Weights of a small GPT-style language model, trained from scratch on English Wikipedia: 10 layers, 5192 steps.
Each number is 128 + 32 x the weight over its row's rms, rounded and kept within 0 to 255. Layers, rows and columns count from 0. Numbers have three digits each. The size before them is the row's rms in percent of the matrix's.

# layer 4 attention value, 128x128, rms 0.133, rows 68-122, columns 0-127
094:105059152132108140137143179095130097130105119137099111139145095119074103072118130171134110079088116139094113076119122146103128119115185138121107128126130130177157162167101087123114116137145109123132097178124116107133173161116162130069174139227075112140156123116086081142076052118172192070134093090153141149124127134136169152122153208184137132129144139135206159169060119113144081108100
105:120176122157103159163098150126123101089135160068083114099129076066124124131147123102145148044138148187152163179163136116113147110140161133165092081104113127088128185105106131196167091123119148135126033159118148206114160112116169100187130210149143117142161147090111085160171127169124131156102102171064099141083152120127086119084149146114145098166111158133115115108134131177146138109160
103:120105121169112151128089140120138090177113056151081107144151108112078108174189141194128147145085098115165112117063127160118107038109165093111082161099095111137147179087130131187144106120179117142156103181130118117184146149081187089144096138139146114153145136078030113141169150157134161134106115078099116142104148128121123165126109192116138129107123134175146123128086147119145166104059
108:085137140170167116162160143116123124133111174149165087092128124129143111158157128121117084178113128107079138145222136133078123155118160174170080124116127174095085134157054151119176111138134127082106170134154078180123118141128123102135197179144154158101149167175092053127144131141173102119157144168129131102127157060115121042084169136149153114126126118103087081131107146187115124187167
100:117131116113142139135119095209209095152102147181103106121217102106102138092141162078167156127188096153119084123093148128096114131115090112080121126172124147093141126132115156198156113111117141081147141103105091159152131109117158144193106089143123064166134117154109095178151120125090093149125090118099161121203083165117132136098073185141162150101166122161198059119150149159147117145117
114:108114143072114147112126134086108135143181146105127140108127091155208122152185139161071092131108144133114131135135142140154152141141128129129149135097161114079146102114064149113132169136118120176151144109143116101039102109107126162177123129140117119111085085216100076120098110082161096142141086145089134141239139163118113174112037095109134105105114117143087108121105133154097189149209
092:135159150139209157131099128183124155143114116128120148161161150105134115162124180066072096099072122130090106145146123131107101120076151188154132097108129121106075149142115125110169105161126125109094166105174153151129136135115069160114115093133043114106174113160104072106189194140108101112100144155114109140109091129064094075123178095097153212158133144146044103097142089102138108126156
101:134078128099079141131163070160142136092140122183177167117134154086098139126146141174090161183153157113178097069142128122150086093070144121175134100113156134119127103137074189182136112143148120151126106154112103114064140140129170104128150026145135119033130109169088060105109195113152140140087169130148132119187128119129111167155089067128102138105146129104134109122146148102111149182113
096:138127118102110046121175070134128119112130085174176132090095134062228122118104121094129132135156180100118106152189172119130163135132074101126105151132168129098132064097137151103168121142086117102075143123124112107138095103161064145161141125135098177112128119179147131113073159100136109156144199120158123108170190117141120097155103032112160111126135101122145083116192136125103093157136
111:169131127164130091123200093182128143115152135161167130144120103128119150097092132184063096170163137133052093099120127156108130114137105130180125146137099135138118110084165063094134131106180113087186128165140142064134100174116122112043110072111156113107121182131144127138108069133113169120090123122108137114075146105149148044177083091115181189160125120128120085190122090117149150129103
104:089109098172135150115173147115165159151128094120150114161110101077207144122083090155117173130143129167170095131160147143144132109126162112118103166153104134097110187103109131116157135049205156145148110151111135061132099147106148163140162105172111137134098100043138062122156145123123203087134152114095122143119214114128094191133092152109113118212141110177180121129133102106142136120084
124:114132159149163073161158136143118133123106130125139085126154110155175129129166105136085053190122126082106071117208149139127142108159142097141126155150133115088082061116212095074120170207106125119129163096166131100124094176146093189079169162176134117187133134177141086127107102082100137052129120134134115100109159126107107125117123093079177139141106111151145067138147130168126090128146
097:122149137134163185161093198129180133101120120116141121070117144109098098102184141130096127241092091184144151091104140127105134093101149161139194125135118125099125170108126176155145094129141164104164096110137114172150128160110122150115131209115112131145108102070026119127137123123134177135140061072139093098149137119130134141126136203168185128160133159181100156169135171134119109143119
098:143208152114129133114094081128122125115134139122147138115131181125182154158064108121104092136123083049111098143113136130181164142120087123050189131181135097077139112108163127147092138121067158126170181089143156074113082087176112174124120119145175126147094131170181195137152110116136048159077163119151115119176119177140127142123150112092105142154078122090065149091136124137108121150137
107:158098112156084140133062114031151114153114113158104112172089170184152155209125138128091129153166102114123139155085123144123164083134149080195101142109121108142122118160095110173144108118118103156102168156134140102077073139138148174081099097131155124118092135133137111109140069097143076127196150133151146152137115108096108222194126105106066182130101122105095173154115104141140158117174
095:095065121159143119122209101119084157136159102157157070135138159148168192152143120111132131158138169111163078117099139112077120180142129164104158163136164134090096166159096142130128158135132109159110206069151124051114134123113097143135105049159119155110118122210118075102143130097151101185138127152169135121178145119138127144125044096139124152140131092090135092091156111087054148136113
100:131123106139175136158108114127073154056117099128126096159114115165184156127152100205127127130134162091178084167146124120138203109171159120132042098115109143158102118111161131060101078142114125209110095155164138127066116123120117128114141157136136126082151119054107089122172169149136150047107119153149104141086136185165111167122172115090144138139125148160106149134115135132168147085201
102:129157120157092099130072140139175117098136081134179137158156082070120104129078157060201197097153126140113141110172121128124156132114089068184080098151120130141116139063145157128140124097149141099076088188100148105153151110129135130114142129157104096121182158098170123118111175156117166138123177201090142145045145114144124122147119087099110123108106111096134107091133062137163104142045
108:156168108171116141158138193101163121103116115114152126091089081105139107089061116125156104138045112144044156165107127130146173141128144138152162136100111135164101199129165131099134114079196116102141115178112123107174106156124152143109097167104160139124161146061104060139091113113158165075091131133085141129016097143129162122121163114136146114122084131144138109122132127145164049098101
114:117164111171105120105107083147129113061136181094106125072144090079124130125112147109155185138094159121114145171111133116180098155165140138188139112100130129160081043088152138123171093103106137120109066074086141145092116091141086117181107139134121131087138179142155113126115169130125103152123191196108108135116107163182115119128118055099087153138126125113127103059222135142129151165186
094:160177150165139132134137132129097178137123173104186197136100146132130178191132137117138093145126121090141156148085137109124119149133115176052151137137134129133130129151167123101133125130102136164080187106125133144137100072149095155145116044083217149162138152127199161134123217109147068155071109142129116133111097109151120133090192079110109124088139131071109134109086094079093166115171
096:255143114094152135130177092113092159155183124145157175115094122120113180121066121138070088166079094112062145141167139149133139127168114116127090147132108096131123112153145108119123108120054116110158176192160162065135105138165092145052165093119088156119119155138186149147131135154095123164153140136156104118118175106139134091167130033122126145099110135116121113149101082123098107131136
113:102115105111085114146183132126070131115142136157084109154113124120170174094153109166119103166188175105078160182081121136104196178131136125200104126099139118105173097111087152145114118139125137137077159153121076070060108122135147109207115129131162143134158142174111051126088157130178094163130112131117154133166182128139152080090051152144155117109096114128107118113114148148100178175179
106:142104141137126102143133142111140086162083137131054125128104076092088055107155110128127087085117127129090108140169148152128133049144148098087091125154089118107160168154125109139141111108084110123184073183132149152154144149097163118112174097136151110178129138066098071175189097126116154080129087139085143143048173141109128141083126145129160093136125131177177137162078107161185094085185
103:163136143092124136118099191059137106147142159177184164093127138185089105164146133104123134157066090146081175121215133135157106099148131108119070120172100097097110082119089123131188107151054109108124146104169159117143168116148117143051170127067084155129098150113101145171152058132131128156157159121126110115127147108108136076168163118107153150168123114207135132182109131169155106141123
111:112195113128151162151139082111117086150128116161137152159125087078185146174168103145095107102116073125103121098169142134114138110139163094162086162118135113074149173117122137112120146120114128177184110195145144107061098135101136152086195145221130108148127130115152085131124058116118115106135120115110129110145156113156131125125205182110131130100132123173136136175008130167124070110167
099:192090126144168114180149129107088135067111180141159216132148135128116114161141148071186148096098154150113157125120124104099154138152121154086091114141162131146148159108152175080089106170039110147071137083144145147149155077157123098143164118171041133139147091152117120124120123143150146108146067134100090129138109119083131110092169158151112070077150139130158176124059123080136084127093
091:183131110144121098104206146119120152091125185103185116116074167109212129153070143112155145104167121129130158153153110126133080132164121148156161123165168146142084153157192124057156120098100132150199095105150179174131066120128106101162128091110147127177113156053207163124147096143125108109104177124133092151092098101127109130151143060118107132155164131102129129132165153098088087098124
108:097105125100139145095093120178116132179112085114108168107123096172150193073175135199113109179144133131185122088132139147180169091094117167088180152118117119071131117061150104165106150090159144154171202173124142114158123152089158161122086110109158134110088102163125080084093103139100153133105141139128154116095112153127133154102030115103151188140167128156163093081177125126158142109153
097:141123107170130103200111155102110106103103100157150086128150162126188157131109129053168098170133149105068106153107111134072124132129096094088176132165121159121132148136188112127107133133189122106033129100117076084127127103181115157156162161146144122178159183163136108130143149163134121140208135154134099113035123156120114182074149172142123096120101105103105097145138142179153075113092
097:083103128105103082096191113113126114124150131098162183140107094128141123063098159117175170143131165153093112120139121111191101182149112107112126135159154129147129116130115155085184136127170115126080196141113116074118155163121156105129145087122061135069108104101191113098111118184141164108138138139140164131038156067125153162147094047136145075159152121113149105121221093138156113109091
107:115169138121165135130162188122146134111126150113193205098054131156191138117166160161135104048108145118138149126211127108119119146094158154131123153120125135084095186153093095089108168177169132135146082166147117187150119098109111122128183190112165096170161119116161094134142068141111114101127122127082115124042127093116159103098178075141141135128107129119131126096142146157130050104158
099:121130126104100142105054162089175087159085062142068093109108093163161121079163128170138124099135146157166107106131131152168137047156129080148078121091094112082124158162105101106106106092150110148165078176137124099156116141079154143103156166122125091139146105058122105146117082120104188093182111112154139149105166121124135230130124155167145094098144129183165162135144136157145108079093
107:101063118157096096106124058193127121142112159135158107090155117088208118117131105115114105122133138113097065150140157137111094117084057120144180141169136093093142115132124089181187134112154162061162122139152101082099075158110109140107134014150164083128131132174135137140104160096148089128098183144115140120153113135130131065142036139106153130103152115091147073129127137149107134143143
105:088181111092101097099137108091112064110132073096120172167090096131169155057093083146140127101087108172164136149188149124150173116103138119112153125112105119105151142096113113190144176106149156141137190166126161057123172167118206109090189149133130199066126082123145096126068133129159186114114141152132127135132132136146153192139135112132137128099130126164126165102121115197170126080140
107:120183101125120165138088149151136092070129126111116122137116155084083133074114088082138159119105134168185106131141131108107098164128144143144144099095138153108130191111080200146222131070135138115093063155092129132132168105149156159181143159153125159046134075095144064142138194123173147153133147200093145122142117100185145131121158143150149075106108107091153150076157127168102112118102
108:159107143121131149114093131090118175186133126060066116149112192173144102118081125148113075080033154146085086160114125126121098183152112164106185127103118114135086165142139106157155098113092119100116201124152160069093159094146113190138103157093134172115093059165163118099139120141157112155085088162141155134153102123107169140097113093123134103102116135086162141071084127109080177121143
101:128153157118111137119057126112114150151151132136044165117106101135163065153113088123145112069087133076116130145154150158140162135132121072078177155138116103119155104108113085213126123130091130142101108169175122080104058097093135139151131166135183158202157111062118114169148108089146095121066104123098119144177134169165138154110163140090110087126129124175147136132074159161089108134201
097:182164139162156126091166081107041148143124188134092155149113115203143109095189131132129147052182145155140130141069122129080137167109118157139110114083185099186102092107130110097085099144093109146127134129127183140107119104121112080152120087110102153121141155115119167142138114202142088114049129119120100129111144115122119056120124121121107174123214158088126132111065136101112180108135
108:148083111164093117076105135105143077136142120181069205087130084115101046130140136128188160082201123142117180096183113148183111133170072120148115128176087089104136150122106110169135127101115126121130107140115135105127109128128153104101105081130127126127127134096193169155211058157137133120099147125095101163147101157140108110111145147119133154155155121131147191143146117123150110100015
103:142117140165107127141098189111144134163122096139131150148121139091113075137094126073171137130096118156145122100084150120189134169143131107103169120172111094167183145128114182029140126108161149141086076224112127087138131104142100193136124138153114124105196121125151094116112133183136162134112135132130114140045181160161124102059093180127098056173125128163122120160106094143153101117085
106:081194097124102134140152075121143100093153129121141111174133108048103159150158104151139141170163113122172133137147108103118091112155169146193087117103123131165108156079149138105135139069124152139079103116089135130152184080128103157160139192190126127089142171119181043106131198135163162126177143182147130122135176082181150092117198148128181138092114118136109138093138082152089105139137
105:104162157122155119093102136123155120165119048166063148115105148161094100101183147217153159117141112144151138100123136120138128098124148139168130125119102106186117111075136119141046126113171138188064178167141150092142115125108122127125102183132111130068112127122174098084112058153129158128106189099174155138088133112174166151078158093134148184150150106205123121093181146126132120082100
104:101078153115114118079188088152121125125157119157108131143157127098105045169114116090125158155143208107153076090107126121167121189134127145095132165162160102141140130178093132053150173152130155148101123135125070123110084129118143140162109056158120110074133114153180098109135125119159091161105126105184153135181164141178123134098022083164136109113166132122152131054143110133079131134113
101:096123109111092170147116071127117131110153156065179145186102099075110188160104096179096132180151082099184105107073115123110109095100143128102201171125120097146137164107202113173182164088157117124143121144103181104101098098141159156105099080195189089118112075167125136121118114089149133155074099162095167122150123158118128131107149135117177141181131116124157150142087116108128190121146
112:098127118130122140112062135095126116165135073131034095203168127102085075127177103170105114102162152160124065091141146135126122070156137099126091134104123103079160129117130119195144114142136136127137122138145115076088142143094149167125107124143110127104116141091090030166212099114142128076130104099127126135176189140134104160140131209120173126148118158163133177114088100181104158126105
107:123159128136141104091129136128180137100129205099151065131132112159168133147131153142144129089088167133118090190157128098108050160141147150170104106118131172164086094121133088128184083122168130135061086086117138132104176082105097126201136170131108130086140144087151093089139131180176145170176174175108119132089118065182138150143150145168098138085186145146127080085155108136119130124181
090:108144160160138094130164148134106113096172146081145133141116167155079089149109125153153117149080193116063063167149117124098090186098158124103084160096121116141098041108085062101195085139129131067064106124149110158144133123143102128174087133082134165108114088150163112127126126122144069140107150161092142140173155095164154077109115054155117086136085105095173096113143149140107159141167
096:113106138059109123116209149101108129063125207096202176117132129171114094069102134103127147145109158147139181116137129125143142172116185132146094133104154148111105142116060130061167148129203133137133077138072159109106155110155144108136156095095114114048132118157136115108073178144161156124159125169062107146109101062141101127153081148151068103130156152127134134144146157094141162122146
098:141076120100128138133138107097161135126138119173153212058115108110134085066186182148154115159216146109082170093197126156161171106089111140103127102129097124114116088137100135120137133074114131101144110178125100175149141115128120122096134072072139132114111147196094095118116161161083109124168116140152125148084118112083124012139085090101157132141070112148105085133117132112160126141132
103:090098125077096122095153112114134107155158102133083165089175051101119134129209165166132117115171078181114190061145136124164180087166130121156107150110110115131132083126119118126073146116132109147179101119093156206188150109098065156113086149129125138217107146123096120131097098135115170091145091091108114149113169163103115125120126113126163142110145117172151133169166114074172098106077
110:130107128122127144140122175129112164135138090107070121124183119143102127092136148079106086128151130123045143143146123126141205174144162132201146129149175143169120102167105106121128120177120133089118091169143088180144070164119113167120085121124166079195117135188166056139147127097095063141104085143091159119149109170116159122083092063129128093090051119118114107139112108156109080174158
102:209087138123095116147091146140138171174148096127103111112116161132145149102069158080100118068128153107077160134142155127133099110143064105181130145169090108136098103123128104137066108127119138096101137103146203086145087119152074163082121069147158114187175146165179154107157173136122087142100137174092116154112114205124142099123166049097094136128063133100103127128101096082120160154129
115:134192113125114125127140147074120118085139092123133206159135145137164116061127135153143153169146102157128156064110122125106158131068100163110137116127117112120125237088114180140084118113187172152086163177105101063115170124146164132149154138182083150076145102068139031138073158195141168151168098123107130127099129098126169128113125144122117113116137128140098155121129131151101078150100
110:154121109121119143155120118108071130140151129114098182223140167123096110209117091128083103099133085172132155107151148145161137158138131105092103145159133075106169085149084126137149122143049114144148079131128171062110097080157111117109122070094104110147137127115153168148180102118103093144126089116112110148196196169147105116086091183085092145137150156152096156162035110100122150116129
# layer 4 attention output (transposed), 128x128, rms 0.137, rows 68-121, columns 0-127
101:101054123100125125110156144177147127087176078089113154107139095067130126112139164108091199136057144113128091146128074148135156155111148075176138149102114189075094133135151075124152137173089223104121133094088096111127112145121087129074136140131113137068100118099139102133122096138149124195095163177118127061081184142182161145151149127101125118189128136155128172135101132160097130105136
117:153151145100132150146157118146080125151094110098138141087151150117123213070121121153095071098101156120087136143140079033130080201124130162162083092148147223148137151212187168123128131111170165128112119102109088202117137129110155157086065114111119150127126132120152133137121143115168179169123095078118104127112124102084131089136085096114144128159154149130157098104161113111190111133123
112:123142121053130111175062149161120086090175038106125154120120139133105138124157122128060166184055121148158033108132138152099136156141130115192130164124149208086116140118201156142067118105136198092127144112072108126110115121080097137097105124096125168129120091114135131128171138121124129163123169166168157134095135095074148144126119110141161096131160113186126108143121154083153106144111
109:113159162151179186116105123087147106206066118132104122097081127110156128099136103183153124152159206155079146136119168127153137144101134123120105120132132082131092178214111130104170142110114084118156150109130147159101149112181186121079075143128121131124095181181076140131142146178133144150079107095128083157114132150143124138101079138072047168124127101144116111177085052131143105104147
101:160123116104134134116145174174089129093139115145158208103092128135102143109150188128094140114116161152122138146143143062130131100102091134196120124129147184133154109167142148097134086104134179098179117118072184068139083058117133144148044170162157145130106148155117124144156108161142097120077083140123106090127146129034154146118111099097139171116123126117153177129159153165205161064166
120:180128098120192188131149127191127105182144150094148180120119114157133100093151113181165059162191196106159143105131129166147096090131100119082152144112123061072119152202158105093146124096169073169148137153122147162087085094144146112155084103088103089148149106120117151100140121131084103105116074103143156110134136138151115120085164159114112161084114143088123056154183128121087153127094
094:086160152126128208118079126111121166188084130133125094182102098139140181164178140120157108120153106126108160118064095065103167114081117151164072103122119148124128168139076197103108123121156092154174084165127102163145155161115154118115078197120150144152084207140103126128123134133094117190118078080084134164156110107133112151101127157106108136162143149147101056164131169155155076118111
100:162173085125116123144178077159175079160160102173129174121113148137117097115171134096161105162127164172156122113127137051172110070113142125121187120141142112142106164132121129121148121056128114171144074123073145062110162087171143111141120157110071083149117146135077122096128103122123128172143189158169143206176127118163125145107145110103113186097105124101061086137179126104082074109109
102:148150099161162092139135084076153146165100160166129139135091109133128113159084093079167153170163107176109153072147160154173144076131075133099125121168148016154156103171092084100148141095142083148144131134150156114105102084235165121179117116132131128185178114111093120112150177122127129107109114099166101143135155147138115140152113082105121176077136132073141109123134090093069115152161
112:134067159124073095123094098112129160080102142106106071160155142134139169142098147111125176184088112188147077110165201120127133083140141176124121169173135037150126116109135105154145139103097118132085048159106149135190169097158092082113120152127170113128133149143071113112126126140126075117155143131109166157052161108163104144113146147135121096162181099132139147128160089146113079087200
111:110064125070149152182101115146125093101107064066153100116115107110143156107116141077150129168079165142169089057127172169119119112104128133153124120185177170117144150153156118186118128094146133106167077138114143142110161096131146151160094100165109114133123121062155126098165119134178109155168113117182084172119155077121188105162161078168192111140167138116171147133160138051106106174144
135:083088109208186151143123128154172132115106151081093102149128071091157123180140103095136160149157153122114144061185187141123147121124130130109083133097124044120136133141123127138130159167081160148132117145139188169110075108130162117138090094144168098159137167165110097112176185121095096118082141143108134102088089190122160162102133118128077092124210094124123142161085122133134116089205
088:110134171069155179107096164178188114168120075111096134085092100137103170146131204142078127098120190154134118098123143168089119128101131129119130135098068163119155082155194168107161115130113181129116128127176129141101128155081110134127138160102088174143129109149139161143163108141096174178154156183146108008112123102125146072112097113161104168135140164140096189100140165127121162110111
103:154124144168165132131125115099124133138090163143160128152104147180136128136071029116137072091195103115144151121153177100098140112112083129066116068182131098166162108088138111123089137140103024142143178160159154136091130122118126134158136099164194110134166105170120140115125159108097098087138088161112171184094101132111112159093152134144134140096058103110111096128147140206070125150144
103:179113065099127104173150175172140146155181133125155128183130150120153117110157111187144097172155099128133091085048144158112172149176129088096179119111098159163095186114170111155095139109103066063163103132106146134099125110129096158168166115117121121092176133152111081113119177121137079108125172056139139199089111116149127138140180091130133091115143119126094065129184104125111141183113
101:158141101176167188098143094131159103164120112154123120130083087148178069127111110115195114169134144128146141097083150171192144074084063146105139105137152053095103136113105092114149093065148088115177104147182158107154117108161172099174099134110165085122149137114071128102169080145103095127091133144126122104194102142158062111130184183109157162128110142111160102144180094109113146148130
098:107149102152128168197115128130107104077165125101113060110159151131150154106144080123104106080136144125075112105160142114130126201168104137107131110114137178136157141100096157188110152153143082123143064085085087200066133131118139136140103088124119156180175123060138111132115141118098143167178142118137149177128082082219143142124098132128128052184168114150112121166079148068132143143119
111:125140095110085060176121106072067132085085123099130139159155125040085163146136198090141161122070099138073125118133071109141104110112144176202110123161173176188153151122138109124105143135144132112112112135096141118150180110150141159105086126151133141140105127123160074126156180162166154125177123110142087138116153085112113155149182047121137134101153129102150083099121108099172068182117
103:109069196135136087127077186132113147107112133112126080106141132070115167146103119151127198148078135103074097105122128089113096106125149120173116177180135160149092107162151101139126096135128067089105173111130079137136147116134102163073101115121129134106118146147123116173138158140172114235157109127136116201038185084159137107143169116126117092146148089117174144120104076105148089138172
115:157180122170129126137170083076061156164116171150133110106148118163103136093115130134130109120179156125109185095166085065132083121156097254157159102146154071183145122141115143147137167139182049155137113096101126157157135115169189151147116135109151116165109154118060128113129190120143112103159145104118087151124106100118108138131112114150114120089107134083172126066144119143169118134067
097:181174127188123129104105098078132133145092161126117082125150147169145101209148040151130061083179114124104147161137102173106139103095117149063129106131183115126143131071117139103109105110143007146126142160176142133155139170086138117145168112138156127146113151150110158134120124104103141085138125113062131169151091131146088157113110201127162160130091132097111137162050122129141119177140
092:146097093141128082142115074097164168169084146106136102192142148103143121134086055107134123143126067154146159181128194171144137088160106135089117118144168116183117109080074139107093167131122061156133128179166153146124196140174077129186155135139142077114142157157069137130106162103130054127174090137158161119080143113195128152133131153126117080170161114096126113151132104123078096114149
113:144205130106189123136138115127109148151155151128147149110120133133161127113118085174146088139168186147118086104139154196172069107130106104109161143118147085139141129196188088095177130088151089147140148113108134149059083061202122131110057111098139129146151130075100134134161084159114105112116137150164114090112167128161059145135184175096102157113098106136117120155170045101101139145124
109:143068116117109108148127150135130103055125099076160151126155122104093176095164089129070167145072119120127096128140158125097112187172153091138096142123158207090126165171130154150108138140141155084093162080054100139141116110070088155123095116150121141135144163143145095126118141134197100180082098103112125141080161123113195142143081112106120058155179107166159117154117136103158077094192
101:132055134104110125127082104180195102157088130138136166179124189067115170088149139146123103124133109170177166127121170120091101183167157142098064154117124145159062154119057120108138176136116138087116145126151161147130156132153113141124146176131121135082138105217089126153096188118134099104166107088167137109086133112125180117125058052109068139133119124127144063118114147149115114138147
108:146096099130146160152091107199109075164089147040177142088114194090163141138119102139140148138121149129131147157129187179156147177101109074075104118132157151098123153164178130144093156142089135135144120164099147166099163068112101172080098066180126127154104119142150107049128159119148108163138100111113130094085106131183179103149112073099136110142149180159123112115119118171073141121179
100:122136091196164134072187119099137110154115143126121094100118113089135155186132113116095141067132119129072181189143038140098137175142136120152106117057140172096139103090079148084147116123086150139108170138169108106119120155091119117150140161132126156134159123083101128137143103119084158130150106150131096027134138157196107089144086112100179155178079202120132116156087157147141145161139
098:151106126199086107112166128095179193160062185165132082111152149171117139157092095087152144110177112105111172139134123061118134156156136158105139072152119098149117123081095138136088119087120049120085104172169122141191188114088153125189172095173141102150135115095073133121107102112140143111181136070091139147122125118134142093160079146148149105161156144126171155110093112158139117173177
111:134138173157118123132078096170107057068143114113148148137142084198135095119162114129152149159135127157203103073151214131117073072149108167126123144098116133093180111131140109136179129127127125173123100140109143085127132146119170124131093121126127133167103081140178123144110101114120044180150124109112189209110093089090127155115174149126140092120173127103127099106181156077139142067179
094:084137110164149098160115167090136146085129137123093094152122077103135170132131158137107182112109157118052132115114092174110145126086119174187113113117122116153140128166160125108111094133090147092163194105171139125098066093150143130170111132176172138143135174181154145115199123132091152139066152142126092077113110139122114168158159118124153132128068075098123117120051032126201144158166
097:097092113157136085117150129144123105083146117128107122148166103085119115100124155042197134157105119117117095129116097149182081080118127165193124182127132067129131153130083071155171105128135162139085145159126093106149161114169154135132185163137084110104124159069090087137068102176153099127133141089143111132176176120167142128117182105129146163079116130088200136085176103062156128151184
104:125133179183125182089062137130176111117066123118151087110186121135162113144106120131152165114120137089091172139116124071150115147127161111096082146108120165111104186184091154094157139152101087129060161150136080173168200095143180088086117106187138090128124098132146172147119133119137160157108098063073140141146104138138166114118077116130102170175153174138167121118093076098131121091182
104:142094092079139072168095166164121100081168090082145157140144118081115125069168168123115189147064113137127092092111164152111117167183144083136154136103065223126137151174129133161139134168134200073088131099083101118090124121108132146127116069147098137113159101112194105139111126135152106185115155152137163156102144080122192119130141100146136057144189130137149123124122147095130161118106
112:151117106139122110103122089099133149114092174154158168158052140150124153148098112115173144198117179165157121082167176100136133070124119159118129103173157064130110118180161095144118127129155092146178123112078190121143126076165130103144063095136141072154140154129084146082140108158135116093082114125119094188059122131096162183113173157131142179088161102112131108126166142172100073113192
108:104145154107157074173118119145120065091118145107181151127141108089149150040090098127182150119067157143160092096154143176145071123126127119095110155170169146114110113141140069143159135125131160144156148141062118128087156146124121123110107093121085120114136139137230093186069151132177104186145106171121144198097155131143162130154189066091101126099118135127118094104164159090119145161158
117:170157137104116148128126094102097108162113106144172124072113149066114121123131130134164127101063154125103128134092104100169088154114097135100126113163168198160094073190167117152168108066159139136173146096133097139132165154165155174102077090098084127113148139128149126125106130177193141205109080175149088190169166131156131096152169077100162176083099124120138140074170126110132136140068
107:131108143098148175100127135083146203128147159089149100167142099138169062136127056160191116118135124102136101158073148149109156107131112150103124157115075147114106059139110069130134118127168081119186175130149117118151124242077132140135145128083146097070117116112114128176078109131154105153092095173086112171147133154164102151121176206131149112139105116104164106142167152138123110070106
101:157122116095164078153128120145139191135126151074167155137116181115143133128089060177067100090151165067137107079155153202090121127119111110068133131154175149104150118175162118122054133154158098116148190072090111154093079129093103183108065074164163135148144074098168138108129172136118160141126120148145130144066114096073178167110097122121132120133133137145116129158145158115082121154162
100:131179152177100117065165088071104150190119188145104086137161134184178112150117094128119074113182136161147149191123101151102130150167124149103127128098119111117138133090073174154074122110125107147100081129109078128156147177092115082117118137090144141148106097032072147130125083095128157101169117096078136115116142139154062169142087178158159093149145184142149129151141154164120169156134
114:192074106134091068118179129100164118113109101136147141161134205114114147111115116104141113129149070133176128074143111136085064167146186127152119108135140184145158130084109112140105148111153166104084134151065071128183169093072123160140151111152156087090145085112128088071088156137148154114176134106155138114070142073063124132169100098091157109144095143156161119109163138180122148175174
109:082129164111133110149091115126100116069078095071128106154154155044065167143179161114123105191109116112110142070114084195106093117083117129223090096148133141149156121152135119139123145173148118163099166084146102107097105101159089189075143084166113149122125087111118146104180130159155149183124129145165069098168185089158142154133170141147179104127102146114137116119138124107165098151131
107:145203128058129140141140058081066098124101095115147084067125142090138145107126148103143141114078156114070110140095122185176131147091116140118131139109128128145139087127147170153176181121123116150134128129130158134112160137182174180123126082104128159147070163135170087145177170148176148143160125178094126085191096121190133093169179091093093142110108145146135155087107073102146092136066
106:104168222145157111107083133112119072089198105119137103140172138155163079091161127132149176104150084139148068077078159164161123103140119160137138181115038142146183150105099112138127160140098165172093114130116101091133141151089182154069159125164174153169064050109125112133107159125148094159151130143094159151143111082152150165146117110124121079136129139152130140074139128086127166124123
101:152156112161188147092182097139130130098124135124137151096112157145120063142115140040131076181136151071128111054106130195217136068099108130153157106130112051141155146119123070129155126090130107147132158125108105109159105092119127135125131108144133099113155143097075153092156078163134153126098106138159122078209134122126119143103137162114158174070103166123132170181196138126077155119143
107:179121103080074133146151082176117117077102106095159103134124125141169128203132086129114112139058151094161078165158148147102146098052141143083161109181148126076098069099210076175115138109129077151159120129108144122139127128085127156138141103074100106137144126157128115099120142102125098110174153148060172134126086181123105094137178152152191152145105130133078136086199122140110139150136
114:153098082030142140169145111175120124110168040085142154143115159091142130103142134083124092135118180113181060083077164145116128153139134096097118129083106166101147109164213123162115131096140211103168111116050103142068112131092106172109097123108158153097152139118176096104148130164160135158104113169160150090128121098123133118151128104087145100118150151195132122156174154137115136109112
100:127161128139084138131111092059084153102141163099112081113122120109122135046122177128141150112119176114042117155087073080134162173150096193170144168071099103135098169183102115149157121119145101122142095078140144148147156173150194128143130113151127161126079114105076129164102133122169099136110124101090105215188123101160160135133118128158094140147120140110185120107071112117171144104071
083:129132134166118153117111134089120169122136097126127129117163129096151072152100046142122092159163142101103069122114139089144158133178150166111119193202180076152066128153095057108165185121164083118136175108119092146171119174188143087106098120117134114110143111121037153149123154145169098113072139115118108211172155165146119168112109132095145156104130110135142158135151123123161091068110
088:120147124189113097160167123110120098138101154163099121112184124095098151107135173122166105156113165181141191145153076067126072132143194150141164155127149072102077181134104120141181109107149105154146145126155127124166172115185115107120130135125021110084142127104091125168126063123142132107133120103133092184157151147195105101135129136172116141139060133072119069139162147085109134096079
098:150096130126108107122127099072154094140131100163118185166136144179096151167170148158143095173122106212141161114162201109141072096130166125174096144120124125137147162124077157083164129126157072173093166145098114094147185076195122094154119172097099112165112145148140103130142153168108103118104092028158140156089121107139153146120117139087070127138127104099114086127133094089154075083166
102:141071110073135118124135133152112090135190098101117157096174113140118143150161199107103141155112082152164138115165090181091093126163151094159097171101128140089176142118120161100130157181127221128050122170106134125139091118150138130143156130085145139155074101132179114123142149128134110124155163092128161003117139117071138062168109139128089111154185175112138146127094107118129149096110
114:134104133134173169095180183156139178153140147129140158131159134105151126175163115168123121154201138077097179110128112084165118099113116099103141147148134083184123113176164108053154116187090116119131123116140116167142091087095106152082110125125180090163103182158113125150168122204136108133063087078139109081112141130108110157094142197076107126118150114119123198154141099134129073060123
105:149106123139109093128121091055136204162120133114187105227155123105152117154117082138144107103145050127131164091092109082098127089153153159084130088160168097181160147105112130081078137147144068121130127144131125151178160117136121143166113149135175066168105132169123109120141152111112140095116127111091117159093136152127116173106159210140129062164135097096138054132108116161121062158107
117:105162179121152119123089147123113073136114089130160104125136104100120140121105138120174118103075168181100132148103091187144080096087139110102109177064105160160126138118178123133159114097086164171115191147134115084101183152126129152134087132152107130150098106041166108121146091165109142199172128191155147098129166089168103089144205088091153193111067145140103149096132111087117142150128